Weights of a small transformer language model.
Size: MLP 3072 GELU, 75.2M parameters.
Each number is 500 + 50 x the weight over the matrix's rms, rounded and kept within 0 to 999. Layers, rows and columns count from 0. Numbers have three digits each.

# down: layer 3 MLP down (transposed), 3072x768, rms 0.0448, rows 2383-2414, columns 672-767
# up: layer 3 MLP up, 3072x768, rms 0.087, rows 2384-2415, columns 672-767
down2383:493513440441523509431538487483447534578444461499514492485437512506454592507454438522541551513441527482503550405475559434513479490566483386500461422497566435499486316464478500541577536598490408492511497438492403490454461453523482627474559635487510515484451537622485456455410475459411536536
up2384:493491474464461520572475583405364472504495528427484469503519578385529565498419476463478600530429566509561483540572506481581453473414598595554613461409497496599475549468440596522501562425457514510550487591477588417453416621638615509570515491510461560517468582521408481473540465498491481527
down2384:542519535435471410562433460519451463405471562470496510568538436382463600525514472588442562529440583440479447430570461511566476436480531474455466556436557456534540574549496567435547560482445473420442498410430571463482478447466547556440545464608474479461534528574474494537466451522520552497
up2385:474403469500450435419507495410530480514386546586585367512452456493502530498413489479386523506467485463579435554534570471518556463563522548504521550478495448562536553568493524588497544466445474456459473517560460632522559575511419579487517444503586456503490551504530490431454574454504524501
down2385:554478463516440511475470548514544519465509372559513480424589557606489447385453458475543543543491585509505462538463485453464481402526497474572494532404480435491502541491491486539508544521442423540508487578539526396551532430439482480483564555480467409451468434480551471460524492482496481585
up2386:514521602526532432469475485506581462505478518537462517520512576517453508527566474498473586519340527492464451532465467506459468508553579515520598462473489549547467477441359505462515447504461454525434488488615498560460513441568496529404473591359454453414459533440519487468540450521486475503
down2386:439549561580498479496405506546501483479445479502546560463426520435497461459595461534491499448500543507478621483559469517561466559490564424488492527379426494477513600585534549482454559463526481536541489429468536483463491480495541484516547515449571393527493550546457563570519460562490507548
up2387:482490558449526570510479479485490462492485534554412497458477459625524472471552498522557411458515469481530620574432497506476514540458489453492529506497509440554423521547423508428436433537432549558468392479540453577466503495575453524456413485629526571534478477475407403441458622493542497469
down2387:523543513478451494549531462487463554503499506437389537517501508495496496529495549503467497519487475587470494467444493537578441622527514517539485448410534633472455498478501472445523434437465572535554631513554514463534398507536561523484485544552464566599481458517477465473548534528539507489
up2388:474516445475495493457550498491487448475555446467535510507501420460584482547614555479499530619467480399442509537547484485453527485468625505515437439562512528464574537516484513516485540518519492497424570502496509546426557458460524447439517429437445492560517512564435554430476506594588458546
down2388:537479479549441480460479528494559374548550526473498485558516485622425518480543401557530512484520531463510433476492462563425513476548435457528435426517433441428548469505460564468515450478539480461477508457447532448538503472451505560449469508462517326597517536472480543480580431503554507533
up2389:473539494401516463562565538534494548430489516456491465497409587555462476434557541562420518570552485506544577435472491407501621486537424623479547536500449499456505408431575445501437506491452461506463547477570596442470481485488474531517428495552578509494441541490480583533450588472507517584
down2389:513527474481568512563527467526477534534486483489586487469500530460473461481522561591555423510564408494506503529574524531469490389489490428450514549542444413425531544476530384502504560569584474539480522527507452509540440457511652548437467550446394425484534512517595451465495587529575420474
up2390:460490418493508514467460522456470472465395533514563488446523513510478466461481436458455509491462478416522491536530568532506401576501413470461445479518495507562419391527552463485534453481568555516510499466600491455481598599507529554438433475531508605509560468474536522480534483512514514415
down2390:452549500550511504573573543538530418487583427429546502479491535539587479471518474506460504400510457535544558476552613443478529504529463455544467618466413449544471423516453445559514481522554550511548513526501363453509539469511539495420557500557573534543595454400578487522437479478552547548
up2391:546500454570451481455500404519551485537483582466516503612636537424457589448500424508496459511510454471470537470484522563482581422479498447481442481459488604515511592464441470613536429498519461461385541425532642603405373490432471460480489545527521411501504433493490506533438426393536483529
down2391:604544525507440511492506553405469482388488555511519528563639472530490562450547539470481522482527502524534496543393492428439582512456394517448418479457568510544419513563424566611531542467481540449480457470595556510529536372457474432481613458530498485545508494431500426547497480453546496431
up2392:543445483497542566515489503526548445478465454498555472461570466546460475546410560599435486477590545535571511439535403533604526460542436510422559399495589548504530495520501537546447415558617506593542585467502466546514491532456507406540456517587589534510488511418520497466583522493444547509
down2392:531592403516561536572492533465430474439459514519525485552477498521406544630430497549498467497467513448501450443506441368539450426458467473538409446480504519507475428481470593415582533494585430496523441464506466465594530484508440468503445494441559557512489528576520461520539475503554436491
up2393:576541482450548472544437580420536470510492466489513505561430472435488497498475454449555627535479432409544538596530456446539504479523448495508516416529570477605557469494539512554449511620494564530452481438483608483501542585531461448484558472448554612461471425460515463431485473503473516536
down2393:499483540595445434503548582512481515433503482546476511601560424552549452525517516427575523467452497502562555469496525461586472583448524475558520441445528510486574511446466470641432428547496459480578529579491521540454444514458508493561531415591558415492491539487465574447360529492489510426
up2394:519594437546488487487542592477508563493506533495530588520629488564484475336443553580560615434512556571516511517467484555497507472520464542428619508383487437501504429470502402450476375539441434444551488555605494546506424475401579493494499538474399635589661446495507445475481465452521516526
down2394:531419484578425584402427533482455488531563367463502480628450542467449447515532440452474482492514574482478542566471522511433548494455472493469627517459442546460450532434515427429593512532492438479492534528508489477452545525433485445457514471516515498514523502524577381468500473457507522544
up2395:600505545597447508564550504421495477411539477499445481515434470480473601522524405457470486466497567502519541439529483485443538384563432487512479503479473496585468415594411532484500487474497447515446526575565561487479422499586538426469537526470560432518457417529468473482530434571515469414
down2395:562436501553471491529546463488453488558504515434530417512504478504486530495451494441443367608490540506412460455505452485503572541464473513371533477407391494504535543482608506428419536600569432456552483559434488554518569430512506504445505480426478489414441544410407516460508468565506437585
up2396:391584516538427427514465480569534475482556506496529530442503511459535546467517563493524558485522519494537540499538545538541463485446511500572502547459474485523536511518453544431463517460594435515471519502471553497466590523507447346561449410485521398580525526442480595512563552495486577522
down2396:553510467519473472513500427532581552524533471448433475591502450513454496438489501504523471502459528443489480468434514502435503458532542527439466476551497403476431591492544537525520434572507509461528540406383464498449488560506546516407463560472508451484534490538601506533517530585514467519
up2397:557508518461496429445475487431427508532498472437483475556470538492503463520542476509476521499566548549530522548515472590545475533570477508493448512470448524449483431504594476515559580533502480465559524526515531489554530546443507528501568462443423462540427517529415576484440504485508470560
down2397:391424502476555452485419521560499474501450466523463555473551506528463566486461431574571516433398460482519460504490479407450461508462452540556516509497559522538511461410513485417402529457493500537501514455545417483558465422478546466454479609544582573467564456471584488519501471500506579500
up2398:576534471476529513426530448426504466436565580585523646547505507587481493522447468499494443483503401501536539374442387512393477475501429545491460489416537566443470435516508463606519468548459509462471530518520540548428488462475480505480458541491540504502491502573505511615423531500522395522
down2398:596470576473522501538467414587483441521525585502451548410557490452469526428388494541484431483554551563512489507493498465516461501421558488611459549520493545530500511445514374479486525457528524517542487496479561492568405493485490562476665493536487480464551535517541554448477559502413458501
up2399:454494472435385433376513421505592455476490439450545525557570519586343536505498578486533425583418439538565479501462514477488464394589519475512479469491360456510469506500569530424478563514561569483521565484443551475464541494543425505477480535547535501531447483510506505511524567492520586568
down2399:479502413499567554511463442466479578510508437585553504528484492540517421503421441594439526511552556486491470525587541443453535557494526531552451462528492492493464482496469488574552494487524456489474496479479491483463474482427571485466511460466494540523452503516510531575466672605497455414
up2400:507429502500468547509584558545504556407421556586461516512433512518436390533577526528541460604430534567525527473488484572408531439430445611544406477570529487508572490482509536477442498457579510486457491513495440545482464420440441558547472480464489498515517582454511457582533490480484552597
down2400:502527551503497416560576557558536520442494463503419605489463514441511504428528460547548449523389539445456518483613545514553449474498484578410587498496493442436465486522560442516424584475511567532525472496492481512464405562440510434508511514516511482437462459483422512352496532533449508478
up2401:491499480555524444491422384423497480489522556445506519455503558478553495543495532537498556485533540594585511611463435518552523471564502530526572541481449633562477436526472542487435413507469506529450469456411566535469569585520588490534487423555528473485491452444530442577476503534558506454
down2401:464526475427510467487461478438540541484488521519425538530458399448539458572514442524477514431483532535485527525499495496478493497499460447537551446439505527575481457414546436489490504483484481563544533497475467544489453504461526618470434537483549539574504600476486487509505562564417544559
up2402:449538509428551535502501465484470555475439534543550539502573622510435534488559496447506504475588447506515510540563470536540467478534421489578472446491598410542464481584436482554525488493413537580483479463464473546549502544423506432598537463405475428416372582404453448486569535461490488519
down2402:493521456476445562460483457484541533555557423417525513489541536555469471590445449492625440387528581500536493545580581563501459521465458535560531473528566625504455504459513498450483529447480587445422561557430460463508483488474519482521525464569491436505425523455502595527484490493533434504
up2403:469444642508487407537571554485532454426421468407474420493561520515504515527509493518557526469574626478535454506513485460541454583535562548536520471526564514596492462541431575524469445542470531489498526546422456589456443494488432543482445524522552510465505388565522470468541482444517576416
down2403:500562469477549525488396503424489499583541438516481443565444464462483529601613584473498490451442515567569506463568519454455482475532463452377415511529533474460493562521479474542459474510501465527488474491535438470462570515512472510521485551478525519557478498521488469487555548507501516422
up2404:521572462435471491519511554485501534507441548495414463493489544473511559507490531444487377635550551489424501468594517465497444519502572455490359485436463509569557464458458559565542561572530455442469440495573636546485506575465449526580413413547416481383385471456444560455522531499530337568
down2404:461569490511507407572465493526454482544578515509468545560467494431479543499572554471558459470488584530472480527518531596473408510525484432489451518479531489548467429481598456538413601451544462507560445480543481561524502469416511461514544496470514460486440579595497520507499540380538548502
up2405:496537511459485540529514412540465452509554667475435458448431504566424505569559599436576452424527479535419582543546551432549609494533437492466532536538457474466508470496523492507467486507538482542500460542537475430488433473519501476543443492516488494535406496504554504449505530556529401480
down2405:504567581538441468537545581473474527481575442459468518483479503422465502466571541523495500538474483584562467491462558474541447447415513524508481470607433466495530568476498463464471492512525624458510421534586503506483433477506539504424452503411536474512530449577494496432507482480505500509
up2406:518581461493518533472438548522521487430377440542552482449516473576583495420497506473434486486508467501517510516484531540482486491485555517541478452527566528429434440576522454487543504617378545462534425517477546450463471513487604485407535505492489532504497505525541509528570468490542452442
down2406:504574460528566533516497443540549546464647448421541492432439442606411463510504482469536492611491544504605431561549445412522521503522465443373480439522542424505584540568555475460511541534540497477550464546531448422554437531467482486509567543439574519546532507582537448582370513550524515492
up2407:462565568489370482499566510379494423547552601533532597588530506535538481533574405540564514625468478518527497531502509542528468439516570491510412536529536438539482561502570552354507464530552466466522505549536551548495530559512569462521455548501378417467485486476498491555516500495483430457
down2407:579488474632509516474491541447471414523458500572565508397603494524483512465579476583428482503524534470433602531508515484469456532513493389463441559487420488545479555471501552488633522505550573504451579533452475446542506466517494501514556461392473588447463577500529415490544480480522586471
up2408:426481538493460527484543448501449523493410462545429431523537471493460475459483494457477537439484572508541479531479442569507497580506472500423425466554550474596538403494487518513441547565457481503450506557465498492617417463445528494483527490538472542551495460472435587562518578531452470475
down2408:527459444505483474489506513529597501516526563489531555531499550532560458487543428513468453414431471554492515473483524500442455484487455485515465582444457496499526529471513484458550463512559462575448590555507514539501536443517461455540530525492529467524557469463484452493530452476499493494
up2409:531397492651481610485463475518503542535534417621544589522503448468475480427400549427546429440538531464454527511416499526594551528521452534535478425564497469518531516514495472520465482510532505519509505469464536554546518527600560606488451425430465540436533468503422645384481445568470582602
down2409:509483396498511517440441432506476525479478519468491507489460497400455441549578519439532542467528518526550540564513464526481543486522440537526513585474517488448491511478451488541573523539532408539477571540493449466544445538487567476502551408418494527487506452393498493517542487427467453493
up2410:568488500560418455524503439492464366527472507572469515405489553562495478457454501511343574451458538531541506449414487477540543548499535539468460478518506440534576491414452544508435545627410473485495426493484538486481456542556494563630583530545452452539492433536401516520458501499419528523
down2410:468520561564522477473524556573493527464567448482513479370473588544458463621592516545467432545542477543577585477600438566506389539434486530520423544474458487475520439461472487551533549497501515535501474573432516461507474546469538523526478476481564525425485429405452560468497574458614467470
up2411:594534458500476524489533405555479548506500470498485522559421426481503504547470545420524530503579482500398436473558525441502477365543511507567548476484536571476448424584459405454510513642530542493459360642591456508577503518532618525516352529538523504489538562426512564561489467459499497550
down2411:479486549569377565490501505494502467558433453497509472484456601517489522529425484616508477555480470440512491480457537518531584571505539457515448544520388544491582451469610521543629563425526459430512516450374531474382450474594482429517485513493525480497443471445459526506553522501439624435
up2412:497526530447522512453507482439477440532478486505457482512484555581498487530512521529549537610478489483526505496515427549445485495514454588511548510478405498454462515534460520529430532534466551470432523571602489490494485435569564544546600490500401505446505571513524452471465505493473477543
down2412:514520492523458501552543474576475406492583481461486523503497457403446517442513488442539388462534528476527512475543518437531520537480477475521480553490568464502492444538458489437477540459563441508557441497543551460443509463466537486471504442485525513506455461450551515499438492528475426486
up2413:568422471515562443487494568533467497445590417457432538470471405552488506485447601467469488487513450544528493509556531488543469427507488492444403476503433436516561472473515526592471472462473567465418561564497507511612495582431544397517486515525496564473488527569434469518532490372459465442
down2413:549462533359486472436488494543533517478538517463533551481499470523517471474506512495517493516503476573433550485527514493386485531471448579388480517552400487545544487451563472632529508525483491481491571646508563448551411561494560439492509418486448516468449457544525391522518579431444473527
up2414:565442479544539430542448546507476539487517433475580474476562542537552495517528449567515439541541497528607592419460477486467470506423493477468451508475475471452471553416494516444484464487539443418525488473404541591532397436603475590436449644494443652532519457451496496541516569541488544516
down2414:620599569471474461589571502483479477499628463545587513492588447565520535486474560481441482396542502509574585498443519466569481528381429539491470506564478540561488515465559563455536457450543491405496563502458475564492468426577500560542478416512504511473392530566536504474502593493540582527
up2415:482425415444523420459553503449438433546542478504448505473518397543547491517525453522508442491457516530496539500507547515476519572535416526477455499436556549511440474390601322490425472483528497509507438543511487548390537514432562439500450646377561567535526573568546560460535543481508453466